Part of a small language model's weights.
Size: width 384, MLP 1024 SwiGLU, 20.5M parameters.
Training: a variant of Muon for these matrices, 796M tokens, 6073 steps.
Each number is 200 + 30 x the weight over its row's rms, rounded and kept within 0 to 999. Layers, rows and columns count from 0. The size before them is the row's rms in percent of the matrix's.

# layer 4 MLP up, 1024x384, rms 0.104, rows 312-336, columns 96-191
095,199,220,216,200,205,221,166,245,197,217,151,184,186,133,229,184,237,223,168,193,185,216,212,146,163,174,222,196,244,250,176,163,197,183,222,187,217,188,169,237,207,223,188,197,226,216,203,226,176,216,157,156,214,194,250,224,233,254,169,216,157,231,150,159,228,129,229,170,174,221,136,237,220,190,231,168,185,173,236,273,223,194,197,231,163,193,167,158,259,208,206,228,183,180,205,162
099,145,218,202,254,174,233,188,193,136,161,263,167,169,208,213,228,218,214,185,197,134,186,216,196,146,206,194,226,194,216,265,215,189,218,175,215,232,209,174,165,218,159,173,235,160,177,193,237,212,245,260,229,213,212,180,177,206,207,194,216,227,215,148,252,193,200,253,240,224,186,279,241,252,135,243,222,176,192,196,211,172,216,228,215,198,209,212,188,217,151,220,129,229,213,185,186
100,160,154,167,197,169,248,187,183,259,235,208,157,217,164,237,217,193,235,140,212,241,229,152,216,202,230,203,212,128,237,151,170,130,208,188,206,209,202,257,237,180,209,203,214,152,165,173,149,219,243,240,167,222,237,195,205,222,179,205,233,204,206,203,251,185,213,248,233,169,171,204,189,165,230,153,168,232,164,153,237,232,192,264,198,161,188,195,211,169,226,191,204,170,224,251,220
105,180,203,165,210,167,214,242,206,239,210,198,208,168,217,150,221,176,228,209,148,251,157,212,208,239,239,247,188,185,188,182,199,147,230,167,194,195,193,124,235,215,180,123,189,181,184,165,191,197,136,268,245,270,256,130,174,207,217,180,142,143,203,224,143,260,163,177,181,236,248,169,159,140,168,186,211,190,232,112,170,170,186,182,176,180,208,179,218,146,169,203,208,218,174,207,209
100,159,265,242,191,195,211,167,203,205,187,223,200,171,199,227,221,206,196,215,181,182,124,229,193,205,218,171,145,179,219,190,183,227,219,117,170,264,228,200,201,192,168,134,248,207,165,204,184,196,150,190,174,198,214,219,159,225,184,144,221,170,184,166,173,255,195,224,167,158,194,221,179,217,173,210,200,194,149,168,185,167,209,227,174,218,150,209,209,223,207,158,189,182,213,231,165
092,205,151,169,236,149,169,226,214,245,175,185,183,235,266,173,195,218,251,216,262,221,193,186,165,213,194,207,195,223,157,164,150,201,196,154,194,211,205,152,231,228,201,155,240,234,243,204,197,193,206,225,214,192,175,211,202,238,140,167,269,179,209,204,189,212,192,185,198,235,164,191,152,225,187,245,178,202,277,178,182,221,237,254,188,247,120,178,206,141,205,207,216,270,236,258,212
103,186,187,187,236,243,268,183,182,173,193,189,225,203,247,203,200,216,189,168,225,214,214,242,246,144,178,193,202,266,208,187,152,148,151,119,165,186,184,222,173,190,223,190,191,162,213,193,240,245,194,200,198,196,167,201,253,220,242,237,234,176,147,187,208,128,242,191,209,224,201,149,195,205,185,199,180,259,206,146,164,273,228,182,193,191,209,158,234,212,218,264,204,212,203,226,219
101,190,173,252,180,219,190,153,167,213,192,208,143,178,244,170,196,202,212,182,176,198,173,166,167,210,199,240,235,220,149,239,216,171,207,200,201,160,182,200,221,214,230,170,189,163,228,175,171,203,228,203,219,172,219,182,269,163,172,199,129,199,155,226,204,202,201,214,200,99,179,237,191,258,183,161,139,218,172,163,195,169,156,221,218,180,156,242,241,203,170,237,193,170,218,221,257
100,125,236,198,229,191,173,155,218,206,156,206,217,178,224,216,171,193,236,179,203,208,190,209,163,205,195,236,235,156,180,223,219,192,210,220,179,233,167,190,172,201,211,183,198,189,213,239,239,211,200,182,264,202,201,191,230,195,269,212,207,205,227,159,211,198,229,215,233,198,235,294,197,210,196,173,192,186,225,202,205,222,240,205,148,232,227,195,192,211,212,201,222,256,192,197,265
088,255,163,198,210,229,238,174,180,266,230,192,189,228,244,180,191,219,201,151,163,212,175,221,134,181,199,175,264,177,193,186,170,213,166,245,219,200,196,217,253,201,258,151,229,198,235,221,199,149,206,173,171,204,181,237,198,194,186,218,160,179,175,167,170,204,188,226,148,183,240,276,243,194,174,187,214,139,207,279,245,198,202,182,228,203,154,225,188,203,235,191,194,172,227,157,192
104,172,232,188,168,172,166,194,164,178,125,184,163,142,163,195,175,211,203,228,199,222,185,203,197,183,218,155,241,222,182,146,225,151,226,256,174,229,229,216,176,219,175,221,202,196,227,232,237,249,233,196,235,228,185,224,186,208,188,192,238,190,193,176,188,172,184,227,134,168,154,235,195,222,231,221,235,137,196,160,195,191,220,228,212,186,169,280,207,201,156,236,197,189,231,202,176
090,148,198,227,268,174,231,163,197,153,185,208,169,211,235,187,203,224,241,227,221,268,188,205,185,187,179,231,181,184,180,190,264,187,227,190,245,275,156,222,218,217,160,201,174,191,171,217,210,217,229,223,202,292,169,172,205,176,225,174,213,192,254,181,156,227,240,223,171,140,183,139,197,201,208,204,147,207,200,219,211,219,221,213,216,184,181,144,198,211,171,206,212,219,187,204,172
103,184,148,211,164,175,206,197,204,233,210,174,198,224,200,230,210,188,139,205,215,234,216,145,225,192,116,166,268,229,221,180,179,232,220,203,202,200,252,200,209,181,189,243,223,222,177,235,200,179,240,236,234,188,190,209,163,221,247,210,158,238,230,192,252,227,140,216,166,187,194,220,165,184,226,178,196,193,157,259,151,178,177,189,146,174,260,181,209,195,138,221,219,197,223,203,174
101,208,166,227,194,180,214,190,210,182,181,232,183,214,180,155,178,142,168,205,217,183,201,192,183,213,222,160,190,202,188,126,208,171,217,162,213,199,172,211,206,167,201,181,251,231,180,160,252,205,196,160,196,230,190,172,193,196,230,156,247,226,234,225,212,165,190,191,253,234,199,134,214,284,155,154,229,190,169,179,225,178,210,205,245,188,225,162,166,176,241,215,202,195,185,176,226
102,240,251,192,196,259,210,187,198,166,176,205,245,146,221,235,223,173,172,193,168,226,189,121,201,218,159,264,172,179,200,163,244,177,171,238,243,166,215,171,177,227,172,185,195,261,187,239,231,200,189,190,192,188,200,191,220,200,235,199,183,187,180,131,210,222,194,224,191,194,206,246,157,227,236,208,179,232,125,190,186,180,229,189,211,186,174,223,268,221,191,232,209,205,220,196,179
096,219,219,195,225,201,197,249,153,226,210,217,172,228,257,189,175,172,208,228,190,226,162,203,124,181,167,198,185,181,260,195,208,159,219,195,187,234,233,170,126,165,195,170,229,227,255,169,226,156,192,204,169,223,181,196,158,193,249,234,199,130,168,225,169,181,183,208,170,190,164,179,267,222,163,216,188,167,182,226,225,191,226,198,159,190,215,216,204,187,255,176,237,177,260,251,247
100,253,195,155,200,130,196,133,158,203,194,186,189,200,171,218,155,228,217,211,200,182,178,165,225,209,165,205,197,204,171,219,190,161,223,187,216,152,195,200,217,192,220,190,154,172,200,180,211,182,167,177,206,240,204,224,111,231,190,198,192,144,209,185,169,184,191,190,116,274,253,209,281,216,228,178,210,213,174,176,183,183,178,247,167,147,196,243,229,218,200,194,185,168,196,307,207
105,202,174,231,197,214,246,205,194,199,210,223,208,265,244,179,199,181,222,151,162,182,185,160,189,219,156,196,222,170,249,192,191,225,246,217,214,267,195,151,223,183,194,208,217,224,248,241,192,159,185,227,154,197,130,170,142,170,161,210,166,186,243,162,186,163,183,205,146,203,149,221,187,219,234,188,159,198,181,237,223,217,201,190,235,244,170,137,202,223,216,187,202,239,178,219,180
104,251,193,266,157,174,252,176,199,203,204,192,174,253,161,196,215,231,199,167,198,179,149,216,209,212,183,194,212,223,225,193,132,227,234,169,248,237,210,195,220,205,157,210,207,171,240,253,158,233,201,200,222,139,208,239,178,240,244,126,191,176,152,210,170,216,210,190,185,180,119,197,183,160,197,158,205,178,272,218,140,225,244,204,170,191,207,208,235,277,195,193,127,167,167,255,247
101,176,172,224,173,197,181,187,208,221,168,187,199,169,212,246,236,231,174,143,180,244,232,210,234,133,213,210,220,197,215,246,176,242,155,228,241,220,213,181,175,175,159,189,192,224,216,202,221,196,197,180,224,208,225,244,153,206,211,202,221,193,202,185,224,236,232,209,168,257,182,179,231,183,199,236,192,154,134,191,249,181,213,192,191,162,200,237,184,224,203,181,216,184,179,217,144
102,198,174,167,216,200,217,216,206,181,178,213,198,181,238,194,194,190,272,165,211,203,209,196,168,162,202,222,169,237,186,177,193,188,146,172,223,194,202,245,211,223,262,226,197,207,175,197,198,195,203,174,237,187,173,191,215,221,217,214,158,252,232,165,192,216,211,218,268,244,129,208,195,211,258,181,179,199,154,175,255,199,191,217,234,214,203,198,198,184,236,164,200,208,217,186,194
100,220,230,207,147,179,207,215,231,227,246,195,280,237,203,204,130,222,209,210,189,195,184,235,205,203,199,201,191,160,183,202,176,239,174,226,210,199,191,140,212,224,230,201,225,231,203,181,202,252,222,182,171,167,238,266,217,230,221,228,180,181,193,211,212,185,191,233,171,240,231,201,190,175,180,161,205,190,162,128,229,201,191,129,161,225,151,226,228,179,143,179,233,233,240,167,211
120,208,217,234,197,187,180,223,209,185,156,169,219,242,213,230,217,187,227,136,169,176,214,187,180,232,157,188,217,142,245,166,161,207,139,208,194,189,210,162,210,220,230,230,166,230,212,277,185,251,202,210,221,206,180,182,197,157,235,197,195,227,195,151,208,175,259,222,170,171,196,188,204,202,123,214,222,224,192,214,191,179,146,198,242,236,258,201,252,164,167,216,191,227,211,171,222
103,190,203,186,176,142,162,160,188,215,150,223,213,199,226,236,243,201,203,174,203,197,180,159,198,151,213,208,286,263,223,205,260,189,180,168,183,220,182,184,198,162,138,193,243,194,213,197,198,222,222,168,206,157,231,198,207,163,192,193,204,204,249,213,202,228,216,227,188,158,234,227,258,276,258,244,206,228,179,237,165,205,249,212,199,193,213,186,224,192,163,188,199,216,196,211,200
112,278,200,222,247,157,204,168,183,148,199,145,154,186,187,133,228,183,202,220,195,174,163,188,190,169,194,213,193,252,161,212,200,204,188,172,170,158,269,162,182,230,162,219,175,181,172,196,193,214,184,167,208,166,213,209,183,248,201,202,192,194,242,207,224,207,138,153,204,229,207,210,199,192,241,145,157,142,216,189,167,226,196,176,168,185,235,203,161,179,209,182,164,207,207,204,173
# layer 4 MLP down (transposed), 1024x384, rms 0.283, rows 312-335, columns 96-191
096,183,207,205,204,158,210,229,166,199,161,237,189,127,193,235,189,202,198,224,199,171,242,147,186,188,211,224,271,152,178,196,230,209,164,205,225,188,189,210,227,184,221,188,207,187,139,151,172,231,213,173,201,138,218,247,238,162,241,205,155,228,175,231,186,221,185,215,198,229,184,192,198,193,192,169,256,197,216,139,222,219,144,204,273,159,196,172,197,180,190,209,186,157,219,144,222
100,245,130,213,167,237,189,205,179,239,146,171,170,190,229,257,173,178,188,200,222,216,177,216,192,222,178,231,201,182,164,215,227,197,207,229,210,161,234,216,200,193,206,214,206,215,201,179,216,225,210,180,237,191,181,205,204,204,155,194,196,210,182,165,162,239,185,176,216,169,177,227,158,150,174,247,157,219,248,149,188,266,187,206,251,220,186,155,182,257,190,193,243,287,136,144,170
098,200,255,226,180,231,220,205,221,215,185,162,219,219,182,171,192,169,214,145,198,189,203,208,128,172,237,180,212,198,194,203,184,189,217,173,189,222,159,222,207,168,190,217,195,159,199,228,189,209,161,177,146,230,227,152,180,155,243,183,141,179,189,131,175,228,172,209,224,188,238,166,192,186,198,208,250,244,195,182,159,186,182,182,163,244,208,151,216,199,166,169,255,256,192,228,212
108,213,185,192,160,152,209,206,196,200,203,187,292,121,208,210,275,174,193,186,158,142,188,231,228,225,219,199,271,229,229,188,214,201,160,199,151,179,263,206,250,145,196,205,191,205,243,175,230,169,212,177,178,199,207,179,197,173,218,198,164,214,179,200,228,236,137,179,211,162,178,162,189,191,197,159,171,186,196,186,167,256,208,227,178,197,167,254,217,186,215,181,251,229,219,224,185
100,195,163,171,256,182,175,157,218,179,197,156,202,223,169,191,237,207,206,196,151,237,201,217,260,208,150,224,147,175,214,236,165,226,236,209,189,196,180,194,233,249,151,209,197,141,189,159,197,190,141,182,195,155,124,182,244,181,224,161,209,230,177,241,225,245,271,206,255,221,130,214,184,191,154,209,197,202,194,132,196,225,202,214,219,207,161,191,185,229,230,133,229,139,191,207,173
095,207,173,226,218,215,226,217,187,183,249,236,249,264,211,181,173,218,236,230,239,173,193,189,192,180,231,221,183,136,233,179,103,141,187,234,223,190,176,230,206,190,225,247,207,193,197,193,200,180,185,232,179,179,212,221,251,211,162,235,170,233,202,205,224,204,248,207,162,164,170,200,187,213,219,196,178,176,202,255,221,179,181,174,236,272,192,238,145,226,193,276,207,184,177,145,203
101,217,158,144,198,258,176,184,212,183,245,198,214,217,208,262,182,244,253,245,206,154,183,183,241,192,176,216,217,196,205,198,186,235,203,215,216,213,224,172,202,233,233,183,209,236,177,206,251,232,133,192,160,183,189,186,214,173,170,192,258,207,202,241,215,198,178,148,242,159,193,245,183,231,214,214,188,229,182,177,165,178,208,215,195,285,219,193,203,245,236,178,233,168,196,230,152
103,190,213,188,155,164,208,219,186,161,195,180,179,177,287,225,164,196,227,176,252,171,187,209,222,214,157,232,114,199,160,231,165,190,193,145,211,265,196,188,149,254,183,152,217,171,220,216,196,177,210,197,244,206,232,147,210,201,217,211,204,213,193,223,135,105,243,215,174,202,224,174,190,197,174,204,176,196,175,199,173,221,282,185,199,175,183,145,186,204,121,207,220,175,207,197,150
100,229,210,242,199,189,208,214,229,156,217,217,208,143,188,214,161,201,154,161,187,151,199,157,217,206,166,248,186,153,262,217,220,172,223,200,254,198,198,212,185,151,177,173,222,188,155,226,179,185,208,201,223,178,177,218,203,196,180,232,181,194,220,271,206,213,228,203,222,173,208,210,219,192,257,151,181,200,175,213,224,159,164,216,217,239,189,181,136,211,227,278,226,224,184,209,165
089,165,188,200,195,231,200,222,167,231,189,203,201,178,234,210,147,174,238,195,222,195,203,169,223,152,203,195,202,219,233,214,180,194,129,190,186,141,203,203,205,155,213,195,225,158,218,214,230,234,202,244,240,264,247,175,188,214,177,177,228,271,123,213,139,164,228,150,217,195,167,206,208,225,227,230,193,194,220,185,190,214,186,223,195,192,235,192,170,136,190,204,223,215,185,211,258
103,235,253,206,156,176,254,246,231,215,232,178,195,223,203,232,190,168,239,229,159,169,183,186,167,216,179,172,198,157,203,158,212,188,245,223,225,209,155,206,205,242,195,232,178,216,187,191,193,269,164,166,199,135,253,266,171,137,211,213,208,211,205,182,194,211,189,173,188,226,190,215,211,214,214,214,189,241,194,207,183,205,175,238,203,213,188,257,184,219,209,195,199,200,225,212,187
095,144,214,169,224,141,210,209,200,240,199,198,251,140,190,231,187,155,214,113,200,188,164,221,185,215,173,183,232,167,211,200,177,205,192,241,187,212,185,188,209,191,210,171,219,182,222,178,210,219,202,148,123,177,149,260,243,206,193,187,169,213,200,217,233,262,244,195,218,218,259,213,240,214,198,192,161,174,217,186,278,232,187,184,188,156,173,231,144,198,166,179,185,177,190,212,148
099,200,237,259,192,249,181,223,181,209,201,219,186,189,177,217,140,196,259,211,203,202,185,184,214,223,220,194,138,202,153,251,211,244,182,139,194,243,228,172,242,218,180,178,147,177,164,255,223,203,192,215,162,214,201,169,238,209,190,249,226,212,188,234,182,185,198,173,231,225,141,147,242,184,143,164,201,218,179,178,140,213,170,206,194,206,158,154,269,179,248,214,180,192,221,231,248
101,227,160,193,161,193,210,197,175,246,198,251,231,192,220,254,188,195,181,187,154,121,121,192,221,251,183,190,229,251,170,255,218,229,170,221,206,239,189,151,197,223,229,186,229,179,131,150,152,212,199,212,195,223,194,152,214,199,247,164,117,185,216,186,195,242,156,251,216,196,168,167,178,173,239,172,231,250,210,155,207,149,206,217,213,141,184,198,193,201,178,176,203,187,217,159,225
103,152,186,169,215,209,237,240,173,157,167,219,219,172,216,203,186,182,214,191,200,170,138,188,197,203,261,162,203,238,229,203,244,206,164,178,171,162,188,218,230,207,232,239,159,190,179,239,171,212,226,152,228,215,218,169,240,239,170,196,154,234,229,152,240,232,250,244,155,200,210,259,223,170,178,181,217,180,172,160,147,199,184,192,185,239,202,212,176,167,257,214,170,125,174,185,196
098,218,211,216,207,201,205,195,176,158,184,215,205,141,252,195,202,189,243,218,185,219,184,223,160,182,201,228,227,208,199,266,206,244,160,183,191,184,213,188,213,270,206,196,173,189,210,226,187,236,198,221,202,195,187,195,126,247,197,235,195,164,224,201,179,221,149,255,206,192,181,266,239,201,264,219,211,178,173,193,209,165,201,195,172,227,197,145,183,220,211,270,208,167,213,264,173
099,205,216,256,226,239,192,207,245,214,183,204,228,181,211,249,223,216,229,176,205,299,195,211,260,202,236,247,213,167,222,233,254,183,233,228,194,228,200,231,239,213,201,186,157,190,187,219,206,220,176,245,210,196,201,245,211,244,140,178,214,245,195,189,193,163,216,178,236,206,199,191,173,249,181,198,190,239,225,200,163,186,240,202,232,179,183,211,172,184,170,248,165,200,180,191,203
104,209,174,276,246,185,198,202,166,197,185,213,177,141,213,188,197,202,196,206,135,206,158,211,180,254,142,267,153,167,193,169,190,184,193,249,165,147,201,213,176,190,172,170,226,206,221,180,225,220,210,181,166,230,220,199,221,210,194,156,223,186,251,224,175,148,199,221,237,205,227,234,193,244,254,209,240,204,203,180,235,194,195,201,241,267,177,181,188,238,174,232,200,189,219,205,167
106,170,219,210,221,212,160,222,187,174,157,179,134,216,185,203,181,215,184,250,201,217,187,170,179,196,235,179,207,207,243,156,177,185,152,174,260,203,216,198,218,198,241,144,179,209,192,207,203,273,183,221,225,178,266,206,207,198,217,181,128,180,252,191,220,159,140,192,182,178,156,219,182,212,216,227,235,182,166,195,159,191,200,163,262,249,177,222,236,211,162,176,228,177,226,246,177
103,208,207,194,229,169,178,139,259,252,193,224,210,219,240,231,200,243,224,238,188,124,217,181,231,261,200,202,175,134,202,229,206,214,153,203,180,149,226,153,175,246,176,167,163,171,233,214,204,186,147,179,175,188,223,260,216,194,190,158,140,183,154,251,149,239,178,155,223,136,194,251,202,166,220,166,197,226,202,193,199,187,256,206,165,183,156,167,228,208,169,226,147,176,223,167,202
100,242,221,181,244,230,147,222,165,220,134,171,236,146,190,209,226,189,225,176,227,241,247,185,197,189,210,216,209,245,210,189,139,211,184,233,179,178,204,157,187,254,235,234,158,252,235,171,209,234,186,178,208,160,206,232,194,260,211,168,217,242,189,263,192,220,191,184,201,173,201,215,192,229,217,187,207,203,202,186,246,180,214,205,202,183,248,217,166,169,157,184,184,211,176,179,218
094,157,219,170,166,154,181,167,229,199,183,161,190,175,154,168,198,214,231,195,260,177,198,235,166,158,227,202,186,204,140,238,232,252,189,149,190,209,209,214,176,214,199,209,245,169,174,206,185,230,196,233,191,173,160,131,205,215,195,192,225,201,226,232,263,235,181,158,195,166,177,249,211,224,188,181,192,177,153,194,194,199,149,159,187,189,176,136,217,200,241,195,236,259,180,199,216
118,208,209,205,133,181,206,214,169,215,204,256,228,239,175,201,226,242,208,159,199,206,177,255,233,197,163,179,155,192,138,209,190,204,193,224,242,245,201,203,267,223,218,223,202,239,234,227,122,215,202,209,229,271,193,241,247,218,232,181,173,205,198,200,173,184,198,188,120,235,236,215,205,175,211,243,189,171,218,167,191,199,195,156,284,228,214,236,201,208,183,177,176,187,198,187,164
102,222,194,174,271,207,169,188,221,200,216,195,228,205,226,206,225,175,190,233,168,197,232,218,175,200,183,215,167,226,229,181,162,245,221,232,214,196,211,191,210,244,197,181,190,221,217,219,194,251,238,211,208,176,222,238,184,210,219,189,265,221,196,230,164,233,178,177,197,262,218,261,235,206,195,187,193,199,253,252,200,208,209,205,191,155,243,148,216,179,203,216,178,149,206,154,210
# layer 4 MLP gate, 1024x384, rms 0.095, rows 313-336, columns 96-191
097,176,184,243,164,201,184,192,152,177,220,150,209,136,225,213,232,268,196,200,200,217,186,141,211,185,155,141,186,193,184,157,157,198,163,246,185,192,211,203,219,248,179,216,214,206,195,176,123,166,167,183,207,186,183,209,198,198,189,158,162,241,197,173,255,220,169,223,184,147,233,215,182,192,197,262,205,202,218,226,200,163,188,188,176,189,166,200,219,226,168,140,216,128,185,200,264
096,216,199,166,159,187,188,182,173,209,230,192,187,159,202,122,259,252,205,221,249,214,174,165,152,187,193,223,195,240,215,211,211,227,172,188,178,194,186,238,173,213,180,217,181,184,203,201,149,207,222,157,197,175,189,227,182,188,147,197,180,181,226,193,208,212,165,116,154,232,210,243,184,242,181,181,188,153,208,240,206,174,227,246,222,198,174,207,212,195,211,182,158,213,219,236,169
098,162,189,135,236,211,220,191,187,197,200,242,252,183,203,202,188,155,220,201,155,162,142,283,194,219,148,208,191,225,225,221,189,163,151,225,246,210,153,153,136,179,195,195,194,188,194,170,189,276,191,207,195,205,176,223,198,238,204,208,223,226,136,238,176,245,231,162,184,232,201,189,174,185,228,264,185,192,193,187,150,237,174,176,219,214,192,181,180,213,153,225,275,192,235,207,155
100,217,178,218,232,211,200,168,182,105,201,210,182,226,253,176,254,194,195,209,232,186,205,103,188,245,185,216,143,214,201,117,217,239,175,144,251,207,212,201,178,250,173,183,180,182,239,201,156,169,173,191,238,203,218,239,168,182,268,211,220,190,188,197,187,212,168,236,173,228,196,209,165,182,193,217,155,231,208,197,193,177,186,180,178,213,238,196,197,150,188,207,154,180,155,197,165
097,162,243,191,226,204,205,266,197,168,143,194,124,162,185,216,213,142,192,198,217,226,191,220,114,172,249,226,216,220,206,257,173,175,206,209,184,192,226,180,180,230,170,189,179,233,218,201,183,189,211,226,192,227,221,201,182,177,216,212,159,204,214,141,166,160,212,191,177,257,199,173,175,223,205,190,199,186,160,274,203,168,225,233,198,202,172,243,211,217,171,195,179,240,196,200,158
106,160,225,185,200,231,219,173,204,185,184,191,234,198,180,185,215,185,167,166,224,212,213,210,161,156,248,221,157,220,161,140,240,144,203,189,205,209,222,205,265,193,256,184,235,203,212,188,195,220,216,186,233,250,224,175,213,184,203,262,182,154,221,178,245,251,195,201,260,214,261,173,199,197,192,198,222,216,183,208,186,206,92,207,193,199,123,209,160,205,226,177,274,256,191,180,241
099,186,167,181,220,231,207,192,199,136,198,176,191,258,145,195,259,189,206,241,159,220,150,201,252,207,150,195,189,243,246,142,203,221,181,189,173,136,215,229,168,227,204,159,164,161,204,203,261,238,207,181,214,224,224,197,175,227,192,228,205,235,194,133,171,252,243,221,193,247,190,167,146,236,200,177,192,282,199,217,191,148,206,273,167,163,182,201,229,141,228,151,160,171,175,214,222
105,253,150,233,273,184,159,212,215,163,176,259,209,198,158,193,129,189,176,134,216,202,192,212,211,257,183,203,294,250,185,247,224,218,186,223,180,155,195,237,202,189,134,175,214,178,161,186,176,198,239,150,239,187,179,218,217,198,199,232,190,194,158,169,232,212,213,227,196,199,185,202,147,253,171,187,175,171,200,178,203,150,163,206,175,236,187,155,189,222,197,178,214,200,220,255,204
095,210,184,189,223,193,201,189,213,201,173,231,187,183,185,154,168,190,161,228,185,236,230,182,202,178,201,231,206,192,197,100,178,149,167,242,174,174,223,194,234,136,214,205,230,172,187,186,184,233,208,211,195,214,240,214,182,253,217,118,260,202,174,173,211,187,163,144,204,162,196,224,181,224,204,226,215,205,139,151,194,206,239,202,210,148,155,162,225,222,208,224,168,147,200,253,245
105,174,158,151,198,158,173,228,194,179,209,219,225,205,210,191,160,168,199,238,228,161,232,196,182,190,241,159,223,245,198,210,175,230,246,209,223,185,190,213,223,183,225,237,200,216,169,160,183,191,253,208,263,215,211,164,195,216,178,184,201,182,178,188,253,271,219,192,260,233,201,216,207,249,225,246,198,220,240,255,187,169,202,192,158,186,159,200,215,210,193,234,234,185,215,195,163
093,149,214,189,221,160,192,215,200,185,179,231,246,295,213,153,194,201,230,200,184,249,192,226,206,158,245,231,156,159,253,230,170,210,164,123,183,204,226,245,166,135,196,156,245,220,195,190,192,170,244,204,137,235,154,212,218,233,196,180,200,154,192,214,186,186,251,204,218,159,193,238,199,193,182,119,180,206,187,152,178,184,202,219,179,188,177,188,202,180,219,276,158,210,238,230,206
102,171,208,196,232,177,217,222,151,144,181,204,204,153,159,247,219,177,196,217,240,152,177,251,168,191,202,143,234,221,171,255,162,233,183,187,214,228,200,206,129,184,179,167,225,202,230,236,223,195,150,200,192,207,202,206,189,217,212,144,175,234,187,272,189,180,216,175,225,198,188,185,255,216,191,175,186,221,152,200,237,168,234,231,185,183,195,188,197,180,206,215,184,199,267,219,149
103,227,233,241,210,198,241,217,190,168,202,169,213,196,172,153,221,199,178,250,179,243,219,265,205,189,137,239,200,161,221,187,154,180,189,172,204,241,198,252,199,242,207,123,224,200,158,253,153,211,245,235,260,232,167,246,207,191,165,202,223,165,176,178,174,206,151,173,212,204,240,184,203,209,210,198,181,178,252,217,192,169,169,227,230,177,221,221,212,151,181,196,210,239,179,190,215
100,173,186,162,190,217,119,189,158,192,190,206,207,172,213,212,198,144,191,236,200,238,195,198,190,172,215,222,177,214,198,207,229,111,172,198,202,152,176,173,183,165,224,207,154,216,149,229,217,220,188,197,185,283,168,206,264,180,224,178,128,195,184,239,216,224,243,203,231,197,178,185,216,184,233,228,202,209,216,184,206,188,194,186,205,202,198,203,211,190,157,149,163,174,158,210,156
099,200,173,189,209,202,195,256,169,230,211,199,197,178,224,199,197,196,243,238,204,243,220,253,189,174,179,179,186,190,200,239,215,181,171,183,169,226,274,214,248,156,167,225,236,193,150,163,205,148,264,222,244,176,176,195,234,197,202,242,178,241,218,215,172,226,170,187,204,184,227,235,203,164,222,209,189,210,200,192,214,218,188,172,207,174,211,174,184,198,230,155,224,183,186,237,151
099,213,220,224,185,197,287,207,189,229,200,181,208,235,164,191,215,226,254,232,224,163,196,157,212,206,218,219,206,180,200,193,167,192,202,199,194,178,233,206,181,180,147,223,162,232,238,207,143,217,174,189,162,170,221,211,173,231,135,199,178,210,164,214,246,213,196,199,238,180,244,222,199,162,215,235,202,236,160,236,294,202,256,180,212,241,213,215,173,163,176,244,173,134,234,243,227
099,192,236,242,223,168,152,207,182,178,195,175,215,150,181,190,204,247,142,194,195,210,203,213,239,137,205,134,171,210,188,210,216,173,165,236,137,154,197,173,194,214,224,189,193,168,211,211,185,167,184,155,231,160,187,222,218,202,212,232,186,240,238,193,195,241,203,248,167,177,210,205,181,147,95,205,169,220,246,191,145,234,210,248,194,204,222,224,178,177,155,271,148,184,181,246,212
092,218,219,190,225,187,216,119,177,232,175,137,202,188,179,189,223,168,166,200,226,159,263,188,217,233,193,185,213,229,206,224,185,155,242,206,261,240,215,254,207,162,218,208,228,195,148,196,216,235,193,187,145,197,220,182,202,185,173,196,183,181,164,145,241,195,155,218,213,220,186,200,118,207,182,191,199,157,212,152,156,192,196,174,152,216,204,202,217,203,194,189,185,127,170,172,244
097,176,171,223,214,194,175,237,238,206,177,228,213,161,141,162,164,214,162,196,198,153,212,158,163,174,209,231,194,223,149,173,175,151,200,211,206,204,231,211,201,216,216,227,227,182,178,226,183,207,264,236,221,179,224,184,218,146,155,183,215,182,223,191,201,171,135,267,255,199,233,216,214,222,169,188,197,207,188,255,236,271,176,210,239,266,211,205,164,240,204,195,243,169,215,178,158
102,234,217,195,155,204,240,213,163,175,174,170,252,181,252,135,173,214,241,188,202,187,192,204,194,214,200,199,267,187,116,238,184,204,182,192,188,161,161,224,141,187,225,169,200,176,182,157,251,192,211,179,242,156,196,189,254,240,235,233,216,162,215,240,235,215,212,262,245,180,242,199,244,216,197,150,219,222,183,169,190,196,231,202,209,187,211,183,200,186,161,247,132,211,197,170,211
097,204,206,168,183,220,185,193,245,223,202,197,246,218,173,137,253,231,187,168,213,237,215,229,224,230,187,211,156,147,239,254,180,241,205,214,272,205,197,215,185,168,187,165,223,184,172,188,211,200,183,162,128,249,233,178,251,180,204,254,207,212,173,234,190,174,233,204,143,258,145,214,220,198,196,220,217,170,226,178,211,214,199,248,227,222,192,192,200,143,230,265,174,214,169,223,194
128,226,190,196,230,174,192,234,219,178,210,168,163,224,253,185,160,199,128,203,214,184,190,180,163,188,246,211,203,201,237,147,160,221,232,157,154,136,168,176,203,216,187,210,165,163,117,160,206,199,178,154,199,210,196,184,132,205,222,224,269,191,159,167,198,220,215,168,202,205,200,163,214,230,184,189,191,216,185,212,210,195,186,202,90,184,207,171,163,181,225,142,198,229,186,189,153
100,212,221,188,162,193,271,203,203,204,263,206,168,198,197,239,157,237,220,177,215,235,222,225,209,198,260,186,174,203,157,190,212,184,149,251,194,206,207,155,200,136,206,246,156,152,245,221,163,207,164,195,206,227,138,225,163,258,211,214,138,243,225,193,204,164,173,214,222,215,233,221,172,242,214,234,146,251,183,191,232,212,175,206,166,247,194,229,195,180,174,169,234,193,235,207,243
103,219,195,199,182,237,218,255,220,159,211,229,207,217,205,186,215,193,194,222,200,194,167,177,192,126,246,209,183,193,236,184,200,188,187,177,185,192,206,152,138,207,102,170,171,149,220,228,206,215,192,164,191,187,196,252,198,190,200,193,173,223,214,234,203,239,228,180,167,143,147,238,218,214,166,191,231,192,196,163,190,161,200,240,251,232,226,190,191,244,220,174,207,164,186,205,166